Weights of a small transformer language model: untied embeddings.
Each number is 200 + 30 x the weight over its row's rms, rounded and kept within 0 to 999. Layers, rows and columns count from 0. The size before them is the row's rms in percent of the matrix's.

# o: layer 4 attention output (transposed), 512x320, rms 0.125, rows 173-191, columns 256-319
# v: layer 4 attention value, 512x320, rms 0.105, rows 174-191, columns 256-319
# q: layer 4 attention query, 512x320, rms 0.103, rows 192-225, columns 256-319
# k: layer 4 attention key, 512x320, rms 0.108, rows 192-225, columns 256-319
o173,096,189,253,208,216,178,125,187,192,204,237,229,206,191,168,164,180,201,215,205,200,173,204,266,193,174,182,193,178,181,214,244,196,226,163,285,199,208,143,230,227,199,181,152,187,223,145,185,193,234,239,216,191,189,209,219,172,198,181,233,209,182,164,216,227
v174,102,270,196,231,166,204,186,165,226,192,197,244,221,190,197,234,224,177,276,193,209,174,239,178,230,254,186,173,225,222,195,238,203,189,174,151,156,210,197,198,239,224,150,211,149,147,216,198,187,190,208,191,216,148,230,205,201,207,201,222,187,162,131,198,214
o174,104,208,215,145,165,183,193,208,196,167,241,134,190,205,178,198,202,195,215,152,158,182,212,217,176,205,204,217,163,235,181,237,192,218,173,187,229,155,164,185,182,205,198,180,283,237,155,188,199,195,232,202,205,142,148,252,153,218,181,195,236,249,211,206,256
v175,100,224,215,181,213,166,204,233,189,197,143,194,211,171,192,198,187,225,176,231,229,199,146,191,183,177,272,186,168,134,216,217,197,160,231,251,190,226,209,202,225,213,179,222,186,181,188,203,223,217,174,219,185,241,165,198,164,197,161,193,154,228,162,182,168
o175,103,200,262,203,171,244,271,211,233,174,203,148,205,230,205,216,183,157,196,180,151,185,192,230,195,193,214,254,182,178,200,219,229,170,212,195,141,227,226,235,207,210,244,151,194,171,186,161,238,178,108,159,205,247,246,248,227,152,176,202,230,225,186,183,165
v176,100,172,230,200,228,199,209,150,205,210,215,166,200,227,223,200,235,190,206,221,145,165,197,225,224,210,206,125,192,222,174,202,204,194,176,186,227,187,205,196,173,206,209,180,177,232,233,243,132,199,169,180,265,199,238,185,252,177,204,217,198,199,195,237,189
o176,104,231,238,272,207,197,219,218,219,255,180,236,215,196,179,170,162,225,213,200,253,197,179,179,200,171,186,211,173,225,186,262,223,184,167,199,222,217,208,234,196,231,160,252,230,222,191,191,184,205,258,232,202,179,184,255,138,218,177,180,227,217,194,172,230
v177,098,224,234,176,177,181,218,135,162,188,210,206,145,202,184,229,299,157,173,174,205,221,254,185,233,246,162,177,212,202,173,168,227,139,206,198,187,226,184,139,204,211,105,181,245,204,177,195,214,156,200,183,220,226,176,205,192,241,239,158,221,169,148,203,217
o177,097,173,278,248,219,221,219,195,194,199,239,219,224,193,213,191,225,181,252,224,214,246,186,233,261,164,165,201,196,274,197,193,295,223,201,189,196,172,202,270,200,216,201,175,150,226,180,232,148,221,180,171,268,246,186,210,175,201,212,198,232,192,184,244,168
v178,105,180,190,235,225,210,207,236,193,225,187,223,225,188,169,201,188,229,173,206,208,193,213,198,171,205,178,205,226,216,296,172,216,260,223,217,187,196,238,187,217,232,228,171,247,194,224,213,208,164,206,244,192,228,187,195,185,203,192,211,229,217,237,160,141
o178,104,177,198,148,238,177,206,185,263,250,205,212,221,214,140,200,170,245,207,210,254,197,218,245,213,181,205,189,173,202,122,191,132,187,208,186,221,199,227,184,162,149,173,181,192,207,271,158,187,173,201,138,172,189,182,208,257,212,200,168,178,177,177,186,252
v179,095,220,222,219,235,234,175,161,200,188,185,219,194,221,170,166,204,197,168,228,235,196,186,175,232,223,227,176,211,171,186,162,162,126,193,139,220,168,186,225,142,221,216,166,181,181,222,184,198,228,164,172,165,184,179,210,275,244,207,213,128,178,180,189,240
o179,097,192,196,200,175,188,199,213,252,200,175,198,160,199,215,209,147,203,180,215,191,163,223,220,216,210,270,189,166,220,232,192,182,239,206,225,180,215,186,148,206,196,148,244,198,213,152,236,205,226,187,228,202,240,200,156,199,129,184,217,263,214,173,190,193
v180,100,183,196,158,183,223,202,217,248,223,200,196,239,133,164,233,167,154,190,236,145,246,194,223,164,183,169,216,224,223,195,201,159,149,154,185,177,236,200,238,204,179,131,222,211,169,169,173,189,211,225,161,191,199,216,232,160,193,171,201,181,151,170,171,214
o180,101,217,235,200,257,166,222,216,195,153,225,221,169,215,176,200,173,226,225,161,217,197,162,180,176,226,182,171,158,210,232,169,160,244,192,185,177,223,171,125,166,210,254,165,230,219,217,220,185,172,213,211,221,172,220,216,241,200,183,203,227,220,151,196,169
v181,102,249,202,169,163,170,233,192,194,175,130,179,131,158,203,178,228,206,161,216,227,205,227,265,238,194,215,174,228,179,194,184,191,234,171,190,194,271,233,174,227,197,227,159,201,165,217,154,176,203,198,212,207,207,220,228,205,191,197,192,203,176,264,205,247
o181,099,179,227,199,197,224,178,224,195,201,172,174,215,250,193,195,164,124,212,200,178,185,117,214,210,242,205,239,222,171,241,189,172,165,177,272,178,250,186,213,181,198,246,218,221,188,190,232,182,230,214,226,192,187,172,187,210,175,233,172,181,194,176,251,286
v182,097,156,226,188,180,185,200,215,197,201,212,228,203,247,224,186,261,204,211,170,172,221,210,176,194,195,237,240,238,203,183,207,134,154,195,181,217,166,157,195,223,183,193,224,215,181,191,278,227,226,217,139,161,203,225,185,161,189,221,257,218,188,197,160,154
o182,098,211,178,201,192,224,191,218,194,198,177,222,184,194,205,189,218,184,217,195,208,203,271,177,187,190,182,139,196,136,191,190,233,213,187,190,174,207,198,202,195,204,280,154,199,189,206,157,156,164,203,213,184,157,127,176,214,212,170,234,217,211,147,205,181
v183,098,204,201,229,162,249,187,229,162,213,247,210,215,177,257,191,218,235,229,247,218,220,226,222,167,170,152,234,206,158,162,179,185,225,220,183,185,246,165,230,188,233,206,174,250,213,195,197,216,184,201,201,163,188,181,135,172,177,228,197,171,172,202,212,176
o183,096,235,168,197,167,197,236,151,214,235,219,197,234,159,198,162,214,193,248,193,249,227,211,213,216,194,183,214,132,158,244,216,209,183,163,233,202,204,233,183,209,162,237,200,206,184,229,195,233,198,205,152,221,243,171,175,206,158,192,174,235,265,180,231,220
v184,099,195,248,184,244,148,204,151,187,211,252,167,190,154,176,190,209,173,207,172,170,266,183,214,181,155,197,184,180,220,214,173,169,178,176,216,207,276,196,222,195,187,212,213,212,186,239,204,182,194,250,178,245,191,201,205,181,230,219,221,196,180,219,226,208
o184,102,220,199,230,198,210,173,212,183,215,156,197,154,219,230,183,139,215,146,199,255,199,177,170,232,147,196,135,211,191,241,184,219,191,171,152,155,180,214,205,220,199,247,200,137,176,162,198,217,183,223,210,215,221,153,231,143,208,232,243,181,224,190,256,208
v185,100,147,187,210,258,212,176,167,191,202,170,223,161,205,197,171,207,211,216,206,148,221,215,236,168,193,209,205,227,213,134,155,202,250,152,253,213,170,236,184,232,222,216,168,195,235,241,190,197,201,206,232,195,196,220,196,199,222,218,170,186,193,172,190,258
o185,102,258,255,205,190,156,239,186,234,210,213,153,178,190,195,192,213,255,208,254,214,245,181,221,189,174,153,173,212,156,138,232,208,179,207,203,260,208,178,244,181,164,197,199,133,219,165,239,206,224,200,224,211,201,154,207,208,223,177,196,185,199,217,210,165
v186,095,244,213,245,209,205,177,173,212,170,198,226,195,173,189,150,191,205,178,205,181,249,236,175,227,170,127,216,183,233,221,222,227,193,176,252,267,216,190,255,240,203,204,194,150,198,221,162,174,163,200,248,228,203,119,158,179,199,153,154,247,224,226,134,234
o186,095,162,168,179,195,230,186,177,204,236,180,161,254,207,205,238,172,153,211,194,188,164,200,203,211,185,209,194,205,215,212,205,222,171,278,147,207,176,200,194,160,283,188,207,219,180,159,202,216,209,179,204,171,193,230,182,223,235,230,241,212,171,173,215,232
v187,099,199,216,183,198,250,231,155,190,174,258,178,186,205,210,226,248,184,244,187,119,207,217,184,233,208,204,173,213,184,184,190,150,233,192,142,163,179,215,232,221,219,194,175,254,181,213,177,174,184,171,165,214,184,150,189,174,180,188,236,209,205,229,233,245
o187,099,286,195,186,192,157,166,235,225,205,155,189,209,242,115,165,214,198,195,206,231,249,178,184,203,241,201,216,216,231,162,184,265,228,200,169,236,209,161,176,223,153,196,197,244,214,186,195,158,179,220,236,176,183,223,208,209,244,185,211,203,203,198,192,237
v188,103,258,173,226,198,214,190,197,168,185,232,261,222,184,253,184,166,171,185,241,225,198,126,198,177,206,199,157,206,209,253,227,237,162,229,234,244,178,187,160,169,195,194,189,199,163,181,195,241,215,224,175,218,211,160,211,257,188,204,208,174,227,167,229,251
o188,106,152,209,208,222,227,167,149,205,162,186,154,169,217,215,191,224,218,199,216,207,157,165,254,217,194,175,196,154,225,161,188,188,191,198,147,189,192,221,209,231,180,211,211,153,186,140,206,148,187,214,162,235,200,202,172,178,174,208,142,197,168,217,149,164
v189,096,215,237,161,204,211,211,178,190,146,214,198,231,179,265,229,175,185,214,169,159,154,235,188,196,190,199,183,241,263,205,189,232,185,189,180,212,246,244,176,216,189,216,235,193,200,216,208,252,184,157,195,215,228,241,199,218,202,222,208,140,168,182,148,235
o189,098,239,251,173,171,171,192,188,234,147,215,216,236,192,211,273,217,226,258,151,240,207,191,194,203,241,203,212,151,180,211,233,161,173,243,222,191,213,180,234,171,171,148,239,231,217,186,195,159,189,162,190,162,144,177,202,219,173,180,169,191,223,220,181,192
v190,100,168,191,188,195,203,225,248,172,239,223,156,180,213,212,170,217,242,184,213,206,120,197,177,174,203,166,230,229,197,244,208,178,221,214,185,176,195,206,192,216,222,169,225,242,195,200,208,233,185,192,186,266,224,154,253,228,210,208,218,229,155,258,211,215
o190,099,169,210,222,182,163,213,136,150,199,185,195,190,199,192,200,184,169,166,212,200,200,180,227,275,174,145,223,200,228,140,197,178,170,212,165,205,179,224,159,228,164,166,177,173,187,233,202,158,216,199,190,211,152,234,205,189,169,179,156,232,215,228,225,171
v191,101,177,166,230,128,196,251,218,182,208,166,177,194,152,237,218,161,198,173,170,209,195,171,237,178,198,199,184,182,199,237,263,146,170,175,252,212,165,158,183,238,235,247,218,233,232,170,227,224,241,194,184,220,219,182,228,164,146,155,232,233,198,169,203,216
o191,096,167,182,190,214,191,222,231,195,202,167,228,125,264,225,163,189,217,183,217,172,164,212,195,228,201,234,232,217,196,204,157,171,229,210,176,168,199,184,220,150,235,206,184,151,214,228,182,196,220,179,245,185,202,234,171,230,184,197,111,231,195,231,253,165
q192,083,140,171,183,170,218,203,194,216,192,185,187,213,221,213,152,223,175,219,170,204,202,236,173,227,253,214,162,218,194,207,199,202,224,183,174,229,220,219,140,217,192,176,224,226,148,216,199,207,204,253,195,195,148,260,179,242,214,213,215,174,164,196,149,227
k192,090,196,195,173,240,182,199,204,247,173,240,227,208,149,162,176,210,197,219,190,206,156,215,231,222,208,190,215,163,189,184,205,230,221,160,262,192,227,235,135,243,182,149,193,175,187,227,193,154,203,207,160,156,212,230,174,217,147,204,223,198,214,183,157,214
q193,092,224,194,252,211,174,201,232,191,202,239,233,201,211,165,146,221,223,182,177,165,213,224,175,211,251,240,223,184,180,238,171,196,172,268,227,216,156,221,180,220,251,145,218,190,206,225,206,228,240,189,249,215,179,178,186,215,178,176,189,207,200,136,192,174
k193,091,184,198,170,209,242,265,179,225,175,176,218,185,218,227,218,215,163,194,199,181,224,197,215,182,193,178,192,227,154,192,196,196,208,142,225,169,218,224,201,193,202,197,152,202,170,219,209,230,219,217,182,166,227,201,229,227,198,193,230,152,214,214,152,198
q194,093,144,218,202,205,176,216,160,216,193,192,214,181,214,237,242,210,226,204,150,223,205,244,205,215,228,227,194,201,178,247,212,181,223,251,130,196,151,211,172,160,174,252,227,212,175,114,240,201,188,234,204,241,161,216,202,247,220,199,173,140,245,219,202,194
k194,092,215,192,178,206,220,174,241,246,207,237,190,207,180,200,234,183,165,240,206,184,194,186,165,150,173,185,223,210,188,145,223,220,270,172,166,176,213,157,160,186,187,165,150,168,216,180,146,232,216,254,167,205,214,174,233,157,198,205,185,201,163,186,231,225
q195,093,220,234,196,259,213,204,173,185,196,155,227,162,233,222,172,230,207,217,196,210,170,171,229,212,203,155,129,221,220,194,203,180,210,211,192,203,203,209,180,238,175,190,210,164,229,178,192,147,185,163,179,223,203,189,191,264,161,185,217,176,195,176,254,240
k195,085,217,235,222,234,255,196,183,209,253,172,222,145,194,211,211,164,212,160,199,126,264,203,146,157,187,212,215,204,169,209,237,175,160,228,205,214,198,174,146,139,143,133,199,200,222,170,188,253,213,192,248,160,213,183,216,195,189,200,199,187,248,209,214,191
q196,084,190,215,184,183,171,161,158,166,210,224,170,206,215,191,156,154,183,204,194,203,200,208,222,216,180,229,204,224,202,143,205,200,289,182,148,171,219,238,195,223,183,217,169,174,189,199,143,194,190,194,237,202,222,198,197,212,168,228,165,255,218,188,196,175
k196,088,178,190,215,195,210,237,208,167,206,126,184,212,132,175,163,165,177,244,173,217,212,157,223,141,219,188,242,245,188,178,232,251,191,254,204,221,206,231,216,174,208,203,210,124,172,217,145,165,186,218,187,178,213,219,200,194,135,191,192,177,163,218,221,228
q197,091,185,184,198,267,209,234,186,186,194,284,214,222,175,231,227,146,209,211,195,228,122,221,199,226,150,253,178,172,215,242,218,155,213,221,250,164,180,239,234,181,157,234,203,192,146,217,179,212,215,161,159,209,219,163,221,157,232,224,185,185,229,173,188,223
k197,094,211,192,217,221,162,208,216,184,181,184,215,220,188,183,247,185,165,186,166,252,202,218,187,134,213,181,216,176,219,175,206,162,253,177,192,172,244,148,227,156,178,191,209,227,169,170,196,228,198,223,159,137,228,188,228,206,193,137,203,213,148,215,304,242
q198,085,153,193,190,210,239,227,231,211,208,171,161,230,250,187,262,212,206,203,238,175,224,180,198,230,246,169,193,213,174,208,216,209,212,207,211,205,219,219,251,183,234,225,225,231,190,125,248,179,213,242,217,203,214,220,208,170,149,225,149,220,203,204,155,251
k198,089,208,196,228,212,225,256,190,213,223,236,195,196,236,211,141,120,203,219,205,159,221,191,186,231,204,209,213,145,241,239,153,194,183,151,173,149,160,181,159,128,208,174,204,198,204,176,215,213,168,149,251,220,206,188,237,167,214,130,172,243,208,170,203,203
q199,092,133,139,185,161,219,239,211,220,203,184,159,137,150,194,257,202,244,242,233,143,158,172,213,230,200,210,213,190,206,185,244,215,213,166,174,229,215,190,205,162,165,191,210,200,222,145,238,228,229,225,220,187,218,214,194,239,216,184,170,174,217,232,178,196
k199,098,193,113,221,221,183,170,163,205,174,182,221,226,166,161,226,163,209,251,193,142,201,192,192,207,195,154,220,201,180,158,183,202,235,202,203,168,260,197,202,222,188,227,162,194,219,174,179,193,160,226,230,178,135,181,186,238,189,238,190,261,223,210,217,170
q200,094,237,211,267,246,213,235,212,161,205,172,235,218,188,184,173,216,222,222,220,244,187,207,199,160,199,181,179,200,211,215,201,198,255,226,172,236,179,219,178,225,220,208,206,178,230,201,163,250,170,167,166,149,201,218,217,248,194,185,224,221,173,199,234,240
k200,095,178,164,211,153,188,239,191,234,177,133,242,209,132,198,210,152,168,248,221,223,166,250,217,228,238,177,203,208,238,211,164,247,248,215,234,176,191,229,201,162,197,233,169,208,266,190,165,162,200,219,201,190,199,177,198,172,203,256,222,199,206,203,138,209
q201,099,143,171,211,164,231,184,173,237,218,197,191,223,176,258,119,228,200,222,188,181,195,193,198,206,248,218,206,217,204,189,222,195,206,209,228,184,172,168,211,184,189,141,195,210,206,202,158,224,149,182,138,169,173,240,140,184,212,203,136,207,162,186,215,172
k201,094,191,180,247,219,167,206,158,185,189,182,217,200,255,224,207,226,155,173,153,202,197,191,244,226,201,198,212,195,203,190,240,215,205,235,215,219,216,235,238,182,199,242,168,169,199,225,158,179,190,169,186,171,195,185,214,238,234,241,194,219,262,181,241,224
q202,108,168,204,187,159,220,157,177,222,218,199,174,223,163,181,232,203,241,259,219,205,204,181,210,166,195,232,176,260,179,155,259,188,224,225,214,235,141,165,251,194,251,183,216,219,184,175,223,216,175,185,204,205,167,195,222,180,235,205,199,210,194,194,272,183
k202,107,192,177,207,229,156,191,203,165,154,185,202,219,163,254,229,245,174,187,195,208,172,200,175,154,196,180,212,143,246,179,199,188,198,206,236,217,206,208,218,201,181,201,188,233,217,210,156,259,246,220,214,232,226,206,195,158,197,179,182,251,224,253,225,267
q203,098,161,229,230,179,177,210,173,201,213,178,193,160,174,189,222,209,166,208,191,275,177,216,193,222,157,219,175,236,215,208,178,223,204,194,236,219,250,249,203,216,184,219,189,236,182,247,148,197,252,211,238,200,245,211,193,203,196,157,260,122,220,187,186,151
k203,094,230,193,221,196,207,164,197,181,212,200,250,193,242,221,199,189,199,163,183,182,279,234,198,231,192,200,203,239,171,164,178,192,197,199,184,186,190,181,246,174,244,177,210,246,167,239,176,203,167,159,188,199,186,187,195,190,182,160,155,180,198,234,205,204
q204,105,214,197,183,135,166,263,207,173,158,206,285,186,223,234,203,234,229,210,194,222,225,199,189,176,233,202,185,180,187,184,182,214,186,150,193,244,221,198,168,185,238,204,184,191,217,183,231,265,187,258,153,234,268,180,167,178,202,192,184,223,154,246,262,265
k204,100,198,197,175,142,213,260,177,189,164,154,194,176,249,221,228,181,233,179,217,184,160,150,212,238,246,203,241,202,181,199,220,169,185,144,263,211,223,206,218,206,202,245,190,162,178,159,217,196,192,214,223,220,190,203,181,214,232,228,238,224,242,176,225,208
q205,105,212,216,214,158,245,175,226,218,184,239,203,188,266,170,193,196,228,210,206,199,235,202,200,261,211,206,191,151,143,261,180,252,214,195,165,265,224,254,179,213,217,232,159,196,234,161,229,157,221,190,226,255,158,194,180,171,206,214,180,170,182,147,173,138
k205,103,169,189,191,216,133,249,184,175,236,179,234,196,192,187,226,192,223,256,193,145,182,222,209,207,237,200,172,264,204,165,184,237,231,178,168,178,258,226,196,147,196,191,179,148,203,228,217,204,206,226,246,219,189,198,222,198,196,166,226,231,258,209,272,161
q206,102,214,143,172,233,222,208,204,169,186,212,195,220,237,197,182,211,199,219,226,212,229,232,172,144,172,234,186,188,235,211,225,234,195,208,324,193,209,206,151,175,211,189,223,202,224,168,187,224,226,193,187,250,185,206,225,249,211,196,225,171,220,224,177,184
k206,106,244,167,189,210,178,178,181,254,206,209,223,212,200,141,217,191,201,171,205,206,212,234,153,206,212,234,201,195,174,160,228,209,167,162,217,202,236,203,198,214,216,177,172,219,143,210,184,228,223,213,176,201,141,209,175,207,268,206,208,170,155,178,179,230
q207,098,204,107,174,124,225,215,190,231,219,195,162,206,224,214,178,168,158,132,157,200,229,220,240,190,239,183,199,217,227,181,235,175,182,190,250,175,171,213,232,215,206,182,205,184,187,200,209,226,233,189,260,224,214,178,157,147,201,179,187,236,191,247,156,191
k207,117,221,234,181,164,256,229,225,215,174,192,199,227,227,223,288,129,180,184,196,189,209,164,218,197,289,168,185,218,247,182,144,174,96,166,202,189,219,145,208,207,240,146,191,212,159,177,178,114,216,192,191,210,202,193,204,218,166,165,148,248,198,199,202,180
q208,097,230,222,196,173,244,261,215,185,193,217,211,194,234,236,163,243,200,207,194,175,170,220,248,229,212,177,172,237,229,156,144,204,185,213,207,202,184,167,257,176,214,196,214,201,217,182,228,130,211,231,213,235,153,229,225,193,203,179,200,199,179,204,174,181
k208,111,262,177,218,196,162,212,221,200,210,191,192,224,222,173,209,204,157,124,205,192,214,255,207,213,135,235,192,166,193,218,195,210,184,248,193,197,214,212,210,186,197,237,229,124,181,201,189,182,239,224,186,201,193,132,213,211,175,235,156,186,235,210,117,209
q209,101,198,227,166,180,131,222,195,222,242,183,166,216,151,250,219,220,235,243,196,209,243,203,177,203,224,218,166,191,184,205,203,222,200,233,238,206,163,192,193,175,202,247,159,146,233,238,187,179,176,181,182,172,228,189,213,151,220,206,184,202,243,258,155,230
k209,106,135,202,196,238,121,207,210,179,189,229,182,207,220,212,196,209,154,206,246,180,197,188,188,146,196,225,244,207,202,184,210,224,212,132,244,202,186,191,147,184,207,209,180,210,187,141,210,182,192,219,192,181,236,222,258,211,227,220,184,254,223,225,220,211
q210,118,206,218,216,143,232,182,177,167,250,210,250,211,236,259,154,202,168,210,221,207,166,196,235,247,206,213,219,186,224,151,201,192,254,191,179,192,214,240,187,172,177,219,202,179,202,192,202,149,172,184,204,175,188,200,168,216,273,227,224,255,197,226,269,168
k210,107,219,235,212,189,208,178,214,225,162,234,198,235,175,256,232,223,208,246,179,233,246,153,197,189,165,219,237,190,212,223,185,165,163,226,167,138,186,210,227,225,165,182,223,171,256,184,160,178,224,142,185,185,122,235,137,238,207,198,198,194,231,186,179,195
q211,110,190,196,225,159,205,217,163,238,227,139,229,224,209,225,145,253,214,188,194,169,221,187,261,167,228,234,225,176,222,173,191,265,160,223,190,174,195,196,183,145,170,220,217,193,215,177,182,231,198,219,209,222,206,224,238,227,239,190,173,179,176,227,190,189
k211,110,273,123,213,219,198,187,164,210,181,225,228,210,167,183,188,251,222,216,178,228,184,215,269,180,213,218,197,257,236,149,161,214,181,249,192,175,129,192,138,238,184,211,202,249,172,209,201,211,233,196,208,149,174,187,165,246,264,207,195,147,201,193,218,169
q212,105,216,260,183,217,209,225,170,149,217,180,168,212,181,192,246,206,215,242,199,201,190,164,172,85,207,188,232,187,204,169,210,243,238,194,223,211,208,189,244,205,205,195,242,217,227,226,179,230,194,178,196,242,201,225,210,230,196,148,240,220,168,212,250,195
k212,098,250,139,218,155,243,210,209,207,197,158,214,217,199,178,212,205,206,203,197,164,167,207,178,202,199,197,199,140,217,197,209,254,205,180,217,208,222,252,189,269,247,183,211,204,176,241,162,168,184,158,241,184,229,179,153,177,164,194,229,228,186,144,225,189
q213,111,186,192,193,175,208,206,226,213,230,187,164,194,154,214,219,200,217,175,206,181,235,163,188,190,229,189,157,245,201,197,228,202,175,158,213,183,222,208,232,208,181,197,191,192,202,201,224,233,221,162,261,215,226,170,204,134,190,213,169,189,198,210,187,178
k213,103,172,194,182,219,170,216,190,164,219,189,181,219,193,192,202,188,216,208,217,213,152,183,206,206,213,237,225,198,166,212,249,196,228,186,227,193,124,247,229,200,205,179,197,227,212,204,220,162,203,195,224,208,212,207,227,174,192,214,197,247,191,215,201,176
q214,102,188,261,169,211,221,135,223,222,161,221,208,201,190,173,180,178,179,204,219,209,179,212,215,206,190,195,153,195,209,195,178,160,209,207,243,191,191,212,175,224,161,182,221,186,199,164,171,222,171,232,171,178,146,199,222,230,223,198,152,217,266,211,213,252
k214,107,235,253,209,172,223,164,203,253,186,225,197,216,196,154,173,155,173,222,197,217,203,146,237,205,220,170,188,211,177,235,190,168,199,187,141,195,232,145,204,236,159,214,228,166,166,184,229,233,194,198,224,181,214,237,195,237,159,221,226,244,198,248,227,207
q215,106,222,240,176,226,218,224,265,203,192,140,215,180,183,189,161,194,234,177,193,177,256,192,193,203,186,175,187,140,170,195,219,276,173,201,180,170,193,217,173,180,194,242,200,184,178,169,190,249,212,223,211,231,209,203,161,244,232,175,190,219,156,167,211,197
k215,105,204,190,203,180,230,131,166,187,195,161,202,198,119,157,260,203,184,254,189,189,186,157,220,211,200,168,188,221,210,234,218,204,234,257,179,145,208,228,202,163,203,248,181,180,223,161,182,201,204,210,186,249,224,207,210,159,200,211,171,175,190,177,234,169
q216,111,232,198,214,183,224,167,245,232,227,188,218,247,195,154,248,175,180,224,216,158,214,198,204,190,222,198,231,167,188,215,176,228,180,199,218,220,213,232,215,134,213,224,206,220,149,196,193,258,234,182,221,170,198,259,140,241,206,175,254,156,199,230,219,141
k216,105,230,204,208,154,198,196,202,179,173,209,223,160,199,205,192,197,157,196,191,191,194,149,185,175,208,208,181,258,236,162,137,196,217,202,180,224,208,154,167,234,167,209,174,189,126,249,229,169,178,199,170,172,238,200,218,238,221,157,240,209,234,152,238,219
q217,105,189,194,188,150,231,139,176,187,206,197,170,202,183,186,222,201,147,208,167,131,159,183,182,194,214,198,177,211,195,223,162,258,232,192,185,214,238,256,225,197,166,239,192,205,204,237,195,208,173,195,208,209,183,177,203,255,198,244,231,213,160,253,204,232
k217,107,222,204,211,216,210,216,175,210,235,179,176,218,204,187,229,222,166,234,199,157,241,192,168,239,191,179,225,179,210,190,149,259,178,202,246,226,236,242,197,200,150,254,207,225,293,193,171,170,220,188,174,201,169,221,224,203,227,235,195,182,215,186,223,179
q218,107,246,186,184,184,171,146,198,196,245,212,243,209,191,223,244,176,248,261,232,186,207,205,225,183,137,182,231,232,219,156,222,196,219,202,206,169,191,192,216,201,231,213,173,203,186,212,211,113,255,181,228,236,203,177,214,174,227,162,211,183,148,198,209,191
k218,110,252,141,183,234,212,211,207,207,260,257,205,211,168,192,130,192,183,205,221,213,151,218,188,224,133,170,186,178,209,223,228,174,212,216,195,170,218,199,172,204,242,233,168,188,205,140,219,227,232,201,238,214,158,218,209,190,166,241,169,222,140,191,205,184
q219,105,202,146,171,236,160,247,209,212,212,167,219,201,183,229,234,190,221,196,179,235,205,158,187,183,159,187,217,234,263,202,165,217,192,228,251,246,172,199,213,230,196,223,191,175,224,197,205,196,202,217,217,201,139,225,244,143,271,208,248,242,219,197,188,190
k219,103,225,174,235,193,211,194,193,248,209,153,204,268,196,225,192,178,200,183,192,215,179,190,180,237,155,201,199,183,194,218,203,223,194,231,214,243,200,210,245,151,179,198,215,207,165,216,153,244,191,216,155,171,198,224,212,174,215,259,219,237,232,211,182,151
q220,105,214,228,170,218,175,219,212,174,199,228,180,142,109,188,138,190,193,192,223,213,234,144,223,203,271,221,194,234,158,223,190,159,235,171,182,204,191,171,131,164,169,173,177,257,180,214,234,224,226,219,186,179,225,211,255,183,202,212,226,166,182,194,226,209
k220,105,213,182,202,115,192,172,184,154,231,224,195,173,164,200,249,143,196,240,214,237,263,200,212,210,222,205,187,226,191,257,228,209,192,199,211,200,161,176,177,251,206,190,200,189,204,169,216,194,259,230,199,167,200,195,192,199,192,207,240,217,221,219,235,242
q221,110,192,215,207,218,211,218,208,219,233,188,189,175,188,177,164,220,171,123,214,220,222,206,202,233,209,231,205,138,170,205,132,233,178,209,171,243,163,207,210,181,155,210,136,245,258,158,156,156,196,189,204,196,159,199,210,170,261,190,195,217,227,232,189,212
k221,107,177,208,208,229,214,218,157,165,247,171,253,148,217,196,212,176,185,197,157,224,244,156,197,195,255,231,206,191,201,210,174,236,160,141,210,199,186,193,268,176,191,193,162,187,234,198,226,226,109,197,215,198,217,217,194,183,161,204,181,191,250,174,197,195
q222,112,240,171,211,150,184,134,223,190,204,191,178,253,153,227,177,170,218,149,221,175,158,146,226,194,249,181,166,175,141,197,233,200,183,224,199,136,215,173,195,192,190,228,198,128,162,222,200,265,187,212,181,204,249,230,164,226,160,212,213,222,194,172,186,263
k222,103,155,162,207,156,182,219,187,224,206,226,191,207,185,170,259,182,183,177,250,187,201,223,193,179,259,223,184,196,170,218,194,232,180,183,160,154,158,209,171,167,163,222,228,114,245,187,211,218,234,205,211,211,190,205,194,178,288,167,201,234,250,213,194,250
q223,110,204,194,207,193,161,185,241,196,176,196,205,183,207,180,248,207,150,221,165,126,200,206,205,170,143,165,195,221,202,161,168,208,236,212,209,219,243,240,212,211,156,223,255,183,184,178,214,206,185,234,261,219,191,143,205,187,200,232,182,176,191,156,237,230
k223,111,206,215,186,173,177,201,202,245,170,183,219,225,197,210,220,192,179,167,151,142,213,160,233,173,227,199,214,175,218,189,189,221,167,166,205,259,172,247,168,168,230,213,216,180,209,235,209,216,196,204,224,186,144,215,198,232,261,224,229,108,140,206,204,238
q224,092,194,190,195,173,188,215,214,193,156,233,132,147,181,204,196,196,229,196,187,271,219,150,152,189,228,196,181,216,182,190,186,175,182,229,195,182,199,233,188,160,216,225,266,211,167,186,237,190,170,231,184,247,196,225,194,206,221,210,170,210,215,155,262,221
k224,079,213,199,199,137,195,206,205,219,182,198,200,157,206,194,181,183,197,284,226,209,165,201,174,178,180,163,258,164,167,155,134,219,239,170,212,175,223,163,213,220,167,194,198,189,228,254,190,255,196,173,194,188,248,153,210,159,211,183,213,204,226,216,170,179
q225,087,255,169,186,132,239,219,168,215,180,241,184,188,178,234,216,179,213,216,248,178,211,165,168,239,202,200,178,224,150,202,219,235,208,199,174,160,196,209,211,154,205,173,247,205,185,134,222,217,177,248,180,243,190,221,209,190,239,199,210,160,165,231,222,178
k225,082,211,254,199,167,157,219,207,238,168,184,181,167,162,205,208,171,226,252,145,156,157,179,159,249,191,179,170,212,189,163,164,175,234,184,203,201,231,176,172,200,168,204,195,162,244,204,205,207,202,165,163,234,175,233,188,146,187,217,179,226,212,189,214,170